config = dict(
    norm='rmsnorm',
    qk_norm=True,
    lr=0.00278,
    steps=6959,
    dataset='wikipedia_en',
)
Each number is 50 + 12 x the weight over its row's rms, rounded and kept within 0 to 99. Layers, rows and columns count from 0. The size before them is the row's rms in percent of the matrix's.

# o: layer 13 attention output (transposed), 128x128, rms 0.077, rows 46-66, columns 64-127
# v: layer 13 attention value, 128x128, rms 0.0766, rows 47-66, columns 64-127
# q: layer 13 attention query, 128x128, rms 0.094, rows 64-95, columns 64-127
# k: layer 13 attention key, 128x128, rms 0.0903, rows 64-95, columns 64-127
o46 104:56 45 40 69 66 49 37 74 52 46 55 47 35 46 52 57 49 49 50 39 60 44 50 35 49 73 46 35 42 21 58 47 38 67 55 58 43 44 55 39 59 39 70 34 58 31 28 54 51 58 53 42 40 57 39 50 32 53 36 47 68 36 52 56
v47 090:39 56 43 80 45 42 49 36 45 55 54 31 64 73 42 54 42 46 49 55 51 45 52 38 70 38 37 34 60 41 43 49 61 48 46 29 57 63 60 70 56 47 59 64 40 49 38 51 25 59 22 76 33 50 38 46 14 50 50 54 48 47 47 57
o47 092:52 49 38 68 43 48 39 66 59 51 67 39 38 71 50 45 47 61 44 52 69 54 54 48 23 73 67 56 55 39 66 56 39 50 47 66 52 55 69 27 58 48 49 14 56 30 48 78 59 50 55 40 60 53 51 35 68 51 30 42 48 60 48 67
v48 096:48 38 45 27 52 49 43 61 37 46 39 68 41 23 74 50 51 71 33 38 24 26 51 67 63 45 44 29 37 30 52 33 46 46 61 43 50 44 55 43 46 14 80 44 50 49 67 36 63 51 48 50 69 36 46 67 47 62 40 53 37 38 58 60
o48 099:38 51 47 58 44 40 79 32 60 38 61 63 56 35 44 38 52 47 59 65 44 72 44 45 44 49 51 68 42 58 29 56 68 42 49 53 53 45 40 64 49 70 44 60 37 40 38 53 57 43 45 52 43 55 44 40 48 49 53 43 63 56 44 36
v49 088:52 57 42 55 24 40 48 48 52 38 46 56 42 56 62 52 40 58 46 55 45 56 45 43 34 60 61 65 55 48 61 40 46 52 59 48 19 35 52 40 44 73 47 37 47 52 40 43 68 19 70 53 38 37 52 61 62 42 34 44 44 67 34 38
o49 089:56 58 52 24 72 53 55 43 56 48 57 64 63 46 47 38 45 54 61 48 60 39 60 73 69 57 40 44 46 38 51 63 64 62 49 40 58 51 34 62 59 40 48 52 52 69 48 50 30 70 60 35 66 63 51 38 72 57 35 68 58 32 58 46
v50 106:63 68 53 42 33 28 64 51 46 22 41 54 51 44 65 46 49 74 47 49 33 46 16 53 69 42 55 55 50 40 50 45 44 52 49 49 46 53 54 47 42 22 55 20 37 63 52 26 65 31 59 55 54 40 33 39 53 69 35 46 53 44 62 53
o50 103:32 52 39 66 61 49 57 29 52 48 63 49 41 50 47 22 52 39 53 42 63 52 63 71 45 65 41 61 45 52 42 74 63 65 63 39 48 57 48 59 53 83 45 69 49 54 31 70 49 52 48 50 44 77 50 50 55 41 51 39 49 60 54 46
v51 093:23 70 43 63 51 40 45 64 50 43 49 50 52 44 77 53 54 64 47 50 40 48 35 51 61 55 46 40 60 37 43 38 60 50 55 50 32 32 64 54 22 34 66 41 48 40 54 63 50 60 42 63 53 36 26 46 58 64 47 59 53 46 48 50
o51 098:56 48 36 60 42 43 81 26 54 49 60 49 38 63 30 39 64 46 68 61 55 53 54 72 38 54 64 79 47 49 60 69 64 52 51 54 60 68 50 43 65 77 41 60 40 49 55 57 47 52 58 39 54 63 63 29 68 65 40 50 55 40 68 51
v52 093:58 56 62 40 45 42 62 30 54 25 41 28 52 80 43 56 40 54 48 55 33 52 51 43 73 54 44 43 51 41 41 60 71 53 35 42 61 57 73 64 54 18 37 50 47 52 48 52 49 70 22 45 56 69 49 35 43 62 52 54 63 48 85 48
o52 106:49 51 29 82 42 35 34 53 43 54 62 43 30 85 51 34 56 47 46 43 72 51 59 46 34 43 55 64 58 54 62 59 31 63 59 58 42 55 61 46 52 71 43 47 57 47 46 58 49 32 69 52 57 84 57 42 71 43 44 46 43 53 50 46
v53 114:44 57 55 42 61 50 49 34 78 53 66 60 19 54 51 39 69 51 48 53 71 26 46 41 29 57 52 59 64 59 44 52 50 69 73 51 49 60 33 56 51 51 43 37 71 53 70 50 39 67 41 49 55 50 40 49 49 51 50 59 45 54 46 55
o53 116:34 43 62 33 39 64 52 55 55 70 32 60 56 47 44 61 45 58 45 24 38 63 63 41 72 27 32 61 29 69 36 38 55 51 53 67 59 38 55 45 55 61 52 67 34 61 44 45 62 26 55 54 54 35 49 63 55 55 62 32 62 50 50 53
v54 094:44 56 50 56 65 40 43 40 50 87 43 56 36 42 55 48 69 39 56 64 60 43 40 53 36 46 58 65 48 62 63 54 37 58 63 64 45 56 35 36 59 70 35 38 38 44 54 45 45 30 65 33 42 62 43 72 51 47 58 49 38 57 38 61
o54 099:57 46 59 22 58 66 60 59 54 51 38 62 61 27 53 73 47 58 60 40 33 42 52 47 63 60 35 36 36 52 28 41 57 42 42 34 56 42 40 51 53 24 66 59 50 63 48 45 52 67 37 58 48 18 36 61 32 55 66 40 57 39 50 39
v55 091:62 63 42 59 41 49 57 61 49 48 56 45 30 52 38 37 58 58 52 46 53 13 56 42 61 67 53 38 69 61 50 49 55 55 66 46 58 65 55 29 57 43 24 48 41 46 64 66 49 43 30 77 46 33 49 32 28 56 52 68 73 47 35 45
o55 087:39 60 64 47 29 48 49 48 64 61 53 73 49 63 30 33 39 68 66 62 42 81 41 65 30 52 37 45 45 36 33 48 36 48 52 61 65 50 48 28 64 64 55 53 43 59 48 56 49 48 51 49 59 64 44 62 66 45 18 41 42 50 69 47
v56 103:79 52 53 31 37 55 50 50 43 39 40 55 46 30 58 66 52 56 48 51 45 50 32 48 49 46 54 71 49 45 35 36 53 39 64 45 38 36 66 26 29 38 66 43 54 45 49 40 86 42 65 43 67 44 42 51 60 51 37 55 47 47 63 56
o56 110:29 47 31 49 51 42 61 39 56 52 50 43 60 42 40 28 65 32 59 54 30 50 39 69 65 51 52 41 42 60 45 61 66 58 44 41 44 56 41 74 62 67 42 69 39 49 51 39 48 48 48 53 56 57 49 50 67 55 50 50 45 50 62 28
v57 101:48 57 53 62 53 68 42 23 44 59 39 40 32 64 55 62 45 33 57 55 67 51 55 22 46 58 52 66 50 48 46 70 65 44 60 52 60 47 48 41 53 86 45 68 66 51 58 29 28 72 55 49 60 65 52 47 59 39 58 56 43 45 71 48
o57 108:33 54 50 40 41 43 50 84 54 69 38 44 44 62 43 60 55 51 40 42 48 44 45 54 58 42 50 44 42 69 61 25 50 45 34 57 47 55 56 65 52 47 53 43 50 57 63 53 54 35 50 54 63 26 51 44 50 56 73 49 63 44 48 72
v58 101:44 47 42 67 64 45 23 66 41 77 40 60 50 29 42 44 63 51 53 52 58 38 40 65 54 44 52 53 46 48 53 44 33 45 66 54 47 44 42 40 48 48 55 37 42 40 44 36 44 33 66 42 46 47 48 76 52 61 45 50 41 48 33 63
o58 102:56 47 56 27 54 58 71 48 55 46 43 63 60 24 56 71 42 66 61 51 37 56 48 50 50 66 36 46 44 49 23 45 65 38 46 38 55 47 42 48 51 33 59 61 48 58 52 55 47 71 33 52 52 15 33 61 33 52 53 42 55 46 48 37
v59 084:68 43 59 60 49 58 64 66 33 29 61 59 59 36 50 57 34 51 38 40 37 66 61 39 50 34 41 63 48 49 38 52 57 60 65 51 64 51 53 53 44 52 55 46 51 52 32 56 56 39 65 67 57 33 53 28 64 37 55 38 32 62 52 29
o59 082:34 76 48 62 41 47 45 45 51 32 50 20 49 51 52 39 52 51 41 60 55 40 31 64 40 54 75 23 47 30 66 53 38 52 42 36 31 45 46 63 52 71 48 59 55 40 48 41 58 50 41 44 49 71 51 55 54 53 54 71 65 47 64 60
v60 108:59 63 48 61 63 61 53 44 62 73 48 49 36 61 38 63 49 27 67 50 47 47 60 25 49 62 45 70 49 56 61 62 52 58 56 64 48 57 48 40 73 62 30 65 63 40 62 39 48 60 76 33 54 50 69 60 42 32 41 55 49 43 42 40
o60 110:52 41 63 29 43 52 41 73 51 70 20 56 66 57 39 55 52 51 35 31 49 55 46 62 58 42 37 27 45 73 48 33 31 31 47 37 58 53 47 49 42 39 67 52 53 65 66 35 40 46 42 61 54 24 36 63 49 34 79 42 51 51 62 60
v61 103:64 50 50 52 31 46 62 34 54 33 44 48 60 44 51 47 38 62 48 72 45 59 39 60 33 40 64 72 45 47 52 46 42 57 56 51 31 37 58 28 11 68 41 21 46 61 40 57 66 27 56 65 49 46 49 45 57 57 40 26 44 56 50 49
o61 106:37 55 41 45 69 47 46 43 51 48 59 42 49 45 50 34 44 34 52 33 60 29 50 61 73 54 47 36 55 47 42 62 70 65 53 39 41 43 35 69 72 48 50 52 46 68 49 34 47 62 62 35 48 85 62 45 57 54 44 65 49 51 60 35
v62 098:42 76 44 70 55 45 43 69 58 51 39 59 27 36 74 42 57 56 42 51 42 56 35 36 58 30 51 37 57 57 38 37 50 55 41 65 31 23 52 65 53 49 56 39 68 35 63 49 48 44 51 61 53 30 51 44 55 65 53 66 48 49 37 48
o62 102:47 43 70 41 57 47 80 33 48 42 54 63 42 53 33 49 56 55 77 62 51 52 58 73 43 66 49 64 36 28 55 56 63 48 55 34 50 78 60 39 58 66 38 70 33 65 41 60 34 56 57 45 54 52 56 42 68 41 51 49 61 40 66 50
v63 078:65 57 60 42 37 56 68 52 46 20 46 34 72 76 41 44 41 49 52 54 43 56 43 36 73 56 40 41 47 37 41 72 67 50 34 26 60 62 68 68 49 39 43 62 46 55 49 61 46 58 26 69 49 63 57 30 37 38 50 50 62 41 44 45
o63 092:45 55 32 88 47 48 24 52 45 52 61 34 34 81 50 24 47 49 39 48 70 45 51 51 37 46 60 52 64 58 69 52 35 58 53 60 43 50 59 47 54 72 45 34 53 40 57 59 51 30 64 50 54 76 61 46 54 40 43 55 40 61 55 56
q64 085:53 58 41 68 49 70 42 40 44 44 69 43 32 45 62 55 57 33 62 75 56 58 59 38 37 81 59 29 58 57 58 66 36 50 50 51 62 52 55 37 49 50 48 47 44 26 51 59 55 36 60 50 73 44 46 50 31 57 44 59 46 47 30 49
k64 078:54 56 55 65 52 46 41 49 52 45 79 28 48 23 70 40 69 54 46 55 60 46 68 64 53 55 39 70 67 53 50 55 53 64 54 29 47 64 72 64 60 66 43 36 39 30 36 66 41 47 34 45 60 11 51 58 51 52 64 37 48 44 61 42
q65 108:54 57 58 54 58 63 33 40 51 58 25 52 48 57 54 49 49 61 49 26 35 42 35 35 45 44 45 35 82 55 42 46 50 27 54 50 45 26 40 32 37 36 30 51 28 66 59 50 36 57 43 54 47 59 47 70 52 29 35 69 57 44 59 51
k65 072:41 49 42 45 33 48 41 70 58 64 53 63 24 60 44 72 28 46 64 48 69 26 65 50 42 39 74 66 38 56 44 39 53 78 53 66 67 47 54 62 44 30 54 49 60 54 56 55 40 46 62 39 37 48 40 65 44 47 65 51 63 66 42 24
q66 079:59 61 39 63 43 64 77 45 45 39 55 51 42 49 58 51 57 44 50 51 39 47 60 35 58 76 67 55 34 66 48 59 44 45 46 58 58 40 41 59 48 40 70 46 35 27 74 39 35 54 38 29 44 36 71 32 42 48 53 60 64 43 41 44
k66 068:40 50 34 42 37 62 29 41 63 74 39 61 57 63 59 49 48 36 60 28 43 44 58 41 49 41 73 76 47 62 38 60 36 67 65 66 53 22 52 51 43 55 32 55 34 31 44 38 57 31 44 50 55 48 49 74 38 42 54 42 28 55 38 43
q67 096:58 38 53 44 59 39 47 52 54 49 38 58 58 41 52 52 49 42 63 15 57 41 49 50 46 51 46 33 50 58 40 34 43 50 49 39 72 63 44 40 53 29 62 45 47 46 40 60 39 51 30 73 48 39 49 47 23 50 89 84 56 48 41 35
k67 088:51 44 31 60 60 46 63 50 41 33 57 49 53 28 57 26 52 50 39 38 58 45 53 43 30 51 57 62 74 62 25 66 59 50 33 79 47 61 43 50 37 77 50 52 57 40 65 43 54 42 47 47 29 63 45 62 58 49 35 30 60 51 64 55
q68 095:49 59 59 53 68 51 61 58 70 36 78 50 44 43 65 42 42 37 42 41 59 50 37 61 56 62 65 29 32 47 56 49 68 62 71 51 48 47 27 52 55 48 74 40 68 58 45 41 42 56 66 55 53 63 58 48 43 47 58 60 45 77 61 54
k68 084:28 41 50 58 48 54 64 44 53 21 51 32 40 37 70 52 73 51 58 43 45 55 40 24 33 40 54 50 43 56 36 50 37 21 51 54 74 58 60 41 43 53 40 45 41 57 47 46 60 44 52 32 61 43 41 67 63 35 36 46 51 57 38 60
q69 104:36 64 41 32 49 49 43 48 42 58 30 46 61 42 47 32 57 51 36 28 61 45 37 83 51 32 33 33 41 48 42 47 55 49 59 42 54 43 49 39 38 37 39 51 61 54 68 62 47 51 38 60 43 60 69 61 31 51 32 53 45 62 60 51
k69 082:47 60 42 46 51 45 47 55 59 61 69 55 60 50 47 12 53 67 63 47 64 43 51 70 20 32 61 48 63 57 27 30 54 56 59 57 57 49 53 43 24 45 72 52 59 53 42 77 51 47 49 65 29 69 62 39 48 43 51 47 54 68 49 34
q70 104:57 34 44 50 43 33 64 48 66 49 67 50 39 38 51 77 56 38 64 61 23 60 33 45 65 66 36 59 50 54 63 53 62 51 53 57 42 53 46 60 49 53 54 48 53 56 54 43 40 79 49 40 59 21 48 32 64 56 62 63 70 25 40 43
k70 081:49 40 39 48 46 59 67 52 69 63 44 78 53 54 51 55 39 42 65 37 30 77 35 55 49 61 56 55 44 38 56 69 41 48 48 56 23 49 42 36 45 44 59 67 31 24 51 48 28 50 44 37 85 52 53 45 50 50 47 44 42 47 55 26
q71 096:39 64 53 45 60 75 41 63 54 23 52 55 40 65 66 67 46 56 59 39 53 49 43 47 55 37 47 60 39 51 58 54 33 38 49 52 43 51 79 29 50 35 23 63 49 33 30 59 50 42 68 61 54 75 56 55 50 40 52 47 42 55 71 46
k71 075:43 55 43 55 70 61 69 30 33 57 58 53 84 55 71 61 56 77 52 41 47 50 61 58 32 33 45 47 60 47 36 49 53 52 51 43 90 53 46 45 51 66 44 55 53 32 47 59 74 41 54 65 64 58 48 64 38 64 53 60 62 63 67 47
q72 093:53 39 52 64 64 41 39 65 38 31 52 52 50 39 75 48 57 32 28 60 54 42 40 28 62 50 45 49 61 57 61 43 41 58 42 74 50 56 51 50 35 54 54 43 59 51 19 33 65 38 49 55 53 59 58 60 23 63 40 48 34 49 39 88
k72 107:61 58 66 63 56 39 28 46 51 40 46 17 60 40 55 49 64 53 41 87 72 42 67 47 54 52 63 56 55 62 51 51 35 51 48 57 46 55 63 69 50 60 54 35 71 41 36 52 65 34 54 56 24 37 44 32 46 51 49 59 44 43 50 72
q73 107:68 52 55 57 53 72 55 38 34 39 51 52 42 36 70 72 52 45 53 65 30 54 72 38 65 44 44 29 46 67 31 58 54 43 39 63 49 54 54 35 64 60 65 38 52 57 39 40 63 51 59 41 67 36 51 62 38 48 71 72 58 31 50 57
k73 119:58 48 45 62 48 69 69 28 46 50 53 57 71 63 44 46 52 62 41 48 41 49 89 57 71 54 36 50 44 49 34 69 64 58 44 28 59 35 50 42 51 57 41 43 51 49 37 66 57 53 36 31 60 53 66 48 39 45 74 71 57 33 43 60
q74 099:61 51 44 58 33 48 57 26 47 57 59 37 35 33 42 45 30 67 46 63 57 49 63 33 39 54 41 54 71 59 33 62 51 38 53 39 42 42 47 57 54 56 56 51 62 56 62 65 55 65 29 55 65 41 44 54 44 27 42 38 59 52 54 31
k74 118:70 49 47 54 45 41 73 52 46 53 50 54 24 37 44 54 39 61 57 36 31 45 52 52 44 60 47 68 86 57 30 59 49 45 41 53 36 51 46 38 50 62 59 54 45 59 52 67 38 60 50 34 58 40 51 45 60 43 70 41 62 34 42 28
q75 098:44 52 52 82 55 50 41 55 53 49 26 34 54 32 73 59 72 52 48 64 44 64 48 41 55 34 57 24 63 54 46 57 53 50 58 62 64 43 52 55 40 37 58 22 29 36 50 28 65 75 45 61 52 47 42 46 29 43 53 41 60 42 46 67
k75 133:58 44 60 55 61 48 48 53 51 48 48 41 47 53 79 64 58 36 54 64 33 49 46 34 51 35 60 24 54 67 30 65 60 66 50 62 38 43 45 56 38 51 61 35 53 28 50 55 62 53 59 53 60 35 47 27 64 46 52 59 63 39 39 71
q76 097:77 54 58 55 47 41 49 46 47 49 39 43 57 65 58 55 57 61 44 47 65 62 40 50 47 56 49 50 55 61 65 54 42 36 67 67 55 49 63 58 49 40 58 51 43 30 76 26 56 39 38 71 65 26 36 50 34 67 54 38 42 45 55 56
k76 093:49 51 45 51 28 27 24 72 44 33 54 23 43 29 57 41 52 62 48 49 49 31 49 51 46 33 62 55 58 70 31 54 58 62 49 42 52 62 59 53 39 32 52 42 45 59 60 41 50 45 40 61 40 46 49 45 63 38 52 52 57 37 59 46
q77 162:24 42 64 42 56 34 43 55 47 52 57 51 56 54 39 39 39 49 44 64 43 45 31 39 55 50 57 62 47 36 61 34 60 66 40 52 29 44 68 59 50 64 37 43 73 74 48 59 53 45 69 38 26 64 62 45 61 58 31 71 50 59 41 67
k77 113:52 47 52 40 51 65 34 52 59 51 51 70 42 72 59 39 51 34 41 61 51 56 48 48 58 50 45 59 43 33 78 37 62 42 54 73 25 31 55 40 60 64 33 34 64 64 48 44 56 46 56 49 50 57 43 55 65 63 35 64 25 60 36 55
q78 110:52 52 78 61 59 48 41 60 51 56 56 38 30 45 55 42 46 46 75 31 52 49 47 54 49 61 59 49 35 22 48 26 37 37 65 40 46 84 40 55 51 49 67 52 52 64 48 49 36 63 58 47 49 53 44 46 45 41 81 64 58 62 65 53
k78 139:49 28 71 50 53 39 51 60 52 44 55 46 35 60 58 42 47 33 62 43 61 52 42 59 34 76 44 46 41 58 36 33 45 43 62 41 31 92 47 33 51 36 69 45 53 72 45 51 38 51 58 45 68 47 43 46 44 55 73 72 67 67 49 45
q79 113:62 58 52 50 52 55 54 43 60 43 54 54 60 39 74 56 53 50 26 52 46 30 54 50 56 33 58 58 65 72 57 63 66 67 31 67 38 33 38 67 60 62 67 41 57 46 72 40 58 38 53 50 40 41 67 59 44 60 29 73 49 34 35 55
k79 140:52 67 49 74 55 50 44 43 55 44 52 40 53 50 54 56 51 45 27 54 58 33 68 42 65 52 68 53 44 59 63 60 64 56 35 57 50 26 52 73 57 76 39 31 54 29 54 50 62 45 53 62 17 37 65 49 52 73 27 48 30 49 44 55
q80 079:64 56 28 66 52 38 41 56 58 55 55 59 39 39 64 57 50 68 55 40 42 46 58 72 50 47 54 69 39 69 32 61 57 29 58 60 56 78 42 20 67 47 59 57 34 51 32 52 57 49 46 57 62 32 54 58 66 57 35 27 53 52 50 41
k80 089:42 54 59 32 45 55 42 37 53 70 40 80 63 85 74 50 23 39 59 59 60 66 48 32 60 51 55 50 58 19 64 50 60 45 58 62 38 39 46 44 41 53 50 57 62 75 63 48 56 47 50 56 26 61 44 50 54 55 47 65 41 60 31 73
q81 062:33 43 35 40 41 63 40 44 46 56 42 52 60 39 55 17 56 53 61 52 42 41 47 48 38 47 62 45 73 36 54 38 50 49 56 70 57 42 41 46 30 43 54 59 62 79 38 44 34 64 55 65 56 80 63 59 48 40 37 60 67 58 50 34
k81 093:54 57 34 44 27 23 64 52 46 41 66 51 35 42 33 44 33 43 50 41 57 26 73 42 52 49 36 61 45 62 39 62 57 70 19 35 43 49 67 51 46 61 55 52 74 41 68 64 39 48 60 54 37 32 35 39 35 44 56 64 49 30 64 40
q82 098:49 67 53 57 57 57 22 44 52 57 41 48 72 54 43 48 45 72 39 68 61 53 53 35 39 40 58 58 73 50 37 71 49 49 63 42 59 44 65 56 70 34 40 50 55 33 52 56 54 50 50 61 53 62 47 62 57 47 50 84 48 72 42 45
k82 084:52 41 37 51 40 16 63 78 52 62 64 39 57 52 65 47 57 35 55 37 39 31 70 63 49 63 45 45 40 50 51 60 47 68 54 43 41 47 36 59 30 33 44 78 62 48 52 52 40 62 52 34 50 47 38 52 65 72 52 30 64 46 38 43
q83 080:45 36 45 44 42 64 47 55 60 47 49 41 58 57 49 38 38 39 42 51 41 56 69 32 68 45 35 33 52 39 44 27 45 65 59 36 64 53 39 43 25 44 36 42 38 59 46 66 57 59 46 49 41 60 69 55 65 43 32 53 62 44 53 56
k83 111:70 53 76 50 54 38 44 39 60 55 50 76 64 67 53 50 47 39 53 61 58 51 43 60 64 49 65 59 57 34 77 47 53 47 47 70 30 56 54 62 51 62 51 52 63 64 41 60 55 57 55 52 35 59 50 48 50 71 39 62 24 51 34 63
q84 093:45 57 49 32 50 42 46 52 85 58 45 56 64 49 38 53 36 63 55 28 50 46 53 40 51 61 42 54 72 48 35 61 60 28 53 44 45 54 47 46 50 14 40 40 49 42 67 48 61 86 35 71 40 56 55 52 37 58 54 46 43 48 58 40
k84 123:56 70 57 50 48 35 71 68 48 33 53 31 34 41 47 57 46 45 30 52 53 34 56 51 49 36 36 40 49 67 51 47 72 55 36 31 48 44 50 51 44 35 55 63 61 31 64 62 49 50 48 50 40 52 40 42 43 48 53 67 61 46 77 31
q85 085:59 38 62 46 45 36 47 56 55 50 57 49 49 34 57 71 50 31 45 58 36 62 59 41 69 56 30 56 60 57 62 74 29 51 50 50 42 56 67 71 46 59 51 53 43 45 58 39 21 40 67 46 71 26 57 48 66 57 66 53 50 20 46 43
k85 068:47 52 34 40 38 47 42 66 42 64 54 61 48 53 38 59 31 30 76 41 35 57 56 40 53 46 56 57 72 51 59 56 31 41 53 50 25 36 43 63 26 44 52 41 36 40 61 37 22 58 34 39 54 45 63 46 79 36 53 40 51 35 25 50
q86 083:42 26 64 41 64 44 52 29 46 39 57 40 44 50 53 60 57 44 46 31 44 41 41 26 49 73 60 67 57 42 64 37 62 49 40 48 50 76 65 52 48 40 57 44 31 51 48 45 54 66 41 47 28 41 52 40 46 51 50 68 52 53 32 71
k86 077:35 47 65 60 59 52 37 36 37 64 23 55 41 64 85 45 65 26 51 67 31 54 25 41 65 47 48 57 46 35 62 61 64 46 67 43 48 53 30 40 49 71 43 42 59 39 32 37 73 63 54 61 69 62 42 48 62 53 52 45 38 45 56 55
q87 120:49 60 45 38 42 50 33 45 59 49 30 46 77 50 48 17 41 48 35 44 71 38 45 63 55 36 58 46 45 45 53 55 53 66 51 65 44 48 49 45 67 49 44 39 70 50 57 57 55 29 50 61 33 80 70 58 36 50 40 44 35 61 60 49
k87 090:52 67 52 54 38 59 59 56 49 33 43 51 63 46 60 55 48 55 54 52 67 46 69 46 40 29 49 31 56 65 47 38 43 50 56 46 61 45 68 47 50 31 39 54 68 53 51 66 67 45 56 87 29 64 42 53 44 36 70 57 63 57 52 51
q88 105:30 60 37 71 52 72 51 53 62 50 36 52 52 49 58 48 64 49 57 47 40 62 31 62 34 54 56 33 48 63 40 46 49 47 57 51 63 36 18 34 39 21 56 36 37 41 72 58 58 52 43 53 50 33 52 55 40 49 50 46 69 58 49 44
k88 096:67 43 46 56 74 50 45 65 54 29 47 41 47 54 71 61 63 34 29 59 41 56 47 61 54 37 65 51 54 67 65 37 46 67 46 72 42 33 47 52 43 62 63 12 48 26 45 49 52 52 53 58 41 65 78 46 55 62 54 51 48 46 50 36
q89 096:48 37 64 62 67 42 51 49 66 56 43 60 61 47 60 45 66 46 39 50 36 64 41 49 41 55 57 49 58 61 61 53 61 42 52 50 62 69 44 59 58 42 59 35 40 44 60 45 35 55 28 56 59 16 45 51 42 59 51 45 49 65 31 63
k89 099:55 45 38 52 43 34 33 59 45 39 58 45 41 61 67 34 51 48 42 46 60 10 46 54 50 34 64 60 44 66 48 48 53 64 48 47 62 49 46 46 37 39 65 10 54 62 42 48 34 45 42 53 33 62 55 34 61 56 39 30 55 50 50 45
q90 087:45 32 72 44 37 44 69 75 66 51 39 47 48 28 41 66 37 51 62 66 43 48 41 50 34 62 46 48 46 60 27 53 60 73 24 38 46 64 54 62 70 42 72 40 55 56 43 50 44 63 66 56 51 29 41 33 51 40 50 49 61 34 36 48
k90 094:47 47 69 48 48 53 39 40 58 75 30 62 60 63 65 46 33 41 77 50 42 65 14 45 50 70 43 52 31 22 57 58 73 50 53 52 32 56 32 39 58 67 59 44 50 67 65 44 32 55 44 38 58 46 63 45 68 47 36 50 46 40 45 38
q91 095:39 76 44 75 60 67 44 57 43 55 61 33 35 35 49 46 53 51 27 57 49 42 59 59 59 28 46 62 67 51 70 68 44 68 45 67 47 38 64 47 56 62 39 42 52 41 51 51 42 39 67 44 45 64 56 49 54 38 46 51 43 41 66 37
k91 126:41 58 46 70 63 72 51 42 41 43 43 48 56 49 55 63 60 39 33 43 37 71 66 41 51 37 67 28 57 52 50 71 56 54 49 61 39 39 52 61 53 51 51 35 51 15 40 50 79 48 72 42 57 40 44 39 44 34 62 50 52 68 32 68
q92 099:48 48 71 66 49 32 40 56 50 32 43 46 57 53 57 59 40 56 52 35 62 46 51 53 69 59 47 20 37 44 57 23 50 49 43 57 22 62 61 57 61 43 45 33 56 65 69 45 68 58 63 55 33 61 41 51 57 37 54 73 49 53 75 72
k92 120:52 45 81 48 49 31 51 69 52 43 51 53 58 71 69 65 41 35 38 47 37 54 47 40 52 55 36 29 44 58 53 39 72 51 44 47 14 48 47 48 52 58 47 58 72 60 49 57 55 46 67 53 52 26 23 43 78 48 41 65 41 60 44 62
q93 122:64 56 59 41 48 26 45 27 43 56 62 42 32 53 54 35 46 47 27 46 61 49 48 47 57 59 31 66 77 45 48 48 67 44 69 63 54 71 51 52 77 62 54 48 55 50 39 37 43 49 46 49 50 62 44 46 36 46 49 59 52 52 67 60
k93 123:55 56 71 60 52 32 34 48 43 35 59 20 26 38 52 52 62 41 46 64 55 54 52 41 51 58 72 42 77 62 52 60 44 46 58 61 43 70 54 64 52 64 67 40 59 58 30 41 49 48 75 43 29 45 40 33 39 36 59 55 27 50 57 60
q94 100:53 36 52 65 29 44 30 52 38 66 34 33 70 33 43 44 65 57 58 76 46 65 39 39 41 51 49 50 59 52 52 48 32 54 47 61 53 53 62 55 43 70 38 52 51 46 37 63 80 29 54 33 50 47 45 36 27 46 42 44 43 53 56 70
k94 122:44 45 54 66 50 32 25 54 39 52 31 40 64 58 64 41 59 35 51 66 26 69 40 25 45 29 57 43 59 35 42 44 54 62 45 57 31 55 45 52 42 66 51 29 50 56 40 55 71 46 46 44 47 41 40 43 80 41 61 57 35 46 34 84
q95 108:63 64 38 68 52 50 55 53 77 48 52 35 44 34 51 52 45 29 39 35 49 35 68 60 31 52 51 63 37 40 55 31 49 55 49 44 57 73 43 44 77 64 61 54 80 36 46 38 32 51 35 61 47 42 52 43 42 60 70 46 42 54 51 44
k95 109:58 65 63 65 57 44 48 40 49 54 40 33 36 35 57 75 45 37 47 40 66 52 41 48 51 62 62 39 42 36 45 36 49 43 50 45 34 83 42 53 56 47 57 62 47 50 61 45 56 48 54 69 32 31 49 52 31 51 79 46 62 58 63 51
v64 091:47 34 37 39 58 68 44 73 41 58 71 48 42 42 28 40 39 45 42 60 49 47 49 54 52 57 27 48 51 54 44 22 39 42 68 50 52 58 59 53 31 68 51 69 62 52 52 51 46 41 51 62 60 40 48 47 58 61 47 54 43 51 35 42
o64 083:35 67 55 51 39 55 66 34 71 39 20 50 77 45 45 54 53 46 52 33 38 48 28 54 39 43 51 45 63 45 58 65 82 51 35 53 59 53 44 60 56 34 34 38 39 35 46 41 41 79 46 37 35 69 39 72 48 57 39 58 65 43 89 63
v65 111:53 50 47 51 68 64 54 69 58 65 56 42 55 47 59 58 38 57 57 55 56 40 74 36 51 46 46 44 40 53 47 43 50 50 34 28 42 58 68 37 31 57 38 63 61 51 40 88 73 39 55 45 69 41 56 67 62 52 53 45 63 34 46 51
o65 110:37 50 25 40 37 35 45 36 52 43 51 51 63 60 45 53 65 49 56 33 27 37 42 69 52 56 47 62 55 45 36 42 55 47 52 57 55 63 28 47 45 43 46 32 32 70 47 38 37 71 48 45 38 67 63 56 49 61 38 44 48 52 77 35
v66 097:64 43 49 53 66 53 68 65 56 57 29 52 46 48 27 61 44 46 36 48 70 37 48 44 66 26 34 49 42 61 53 45 48 41 47 38 51 66 65 49 36 62 72 61 65 57 30 74 67 35 56 45 70 49 54 57 66 39 59 50 40 31 39 55
o66 097:28 63 35 60 36 46 38 41 55 45 46 42 48 58 63 61 58 65 71 30 22 35 49 65 53 62 53 58 52 55 40 49 62 51 51 44 46 38 41 54 48 41 34 35 38 55 49 41 43 65 45 37 37 66 44 64 50 73 34 56 66 60 54 35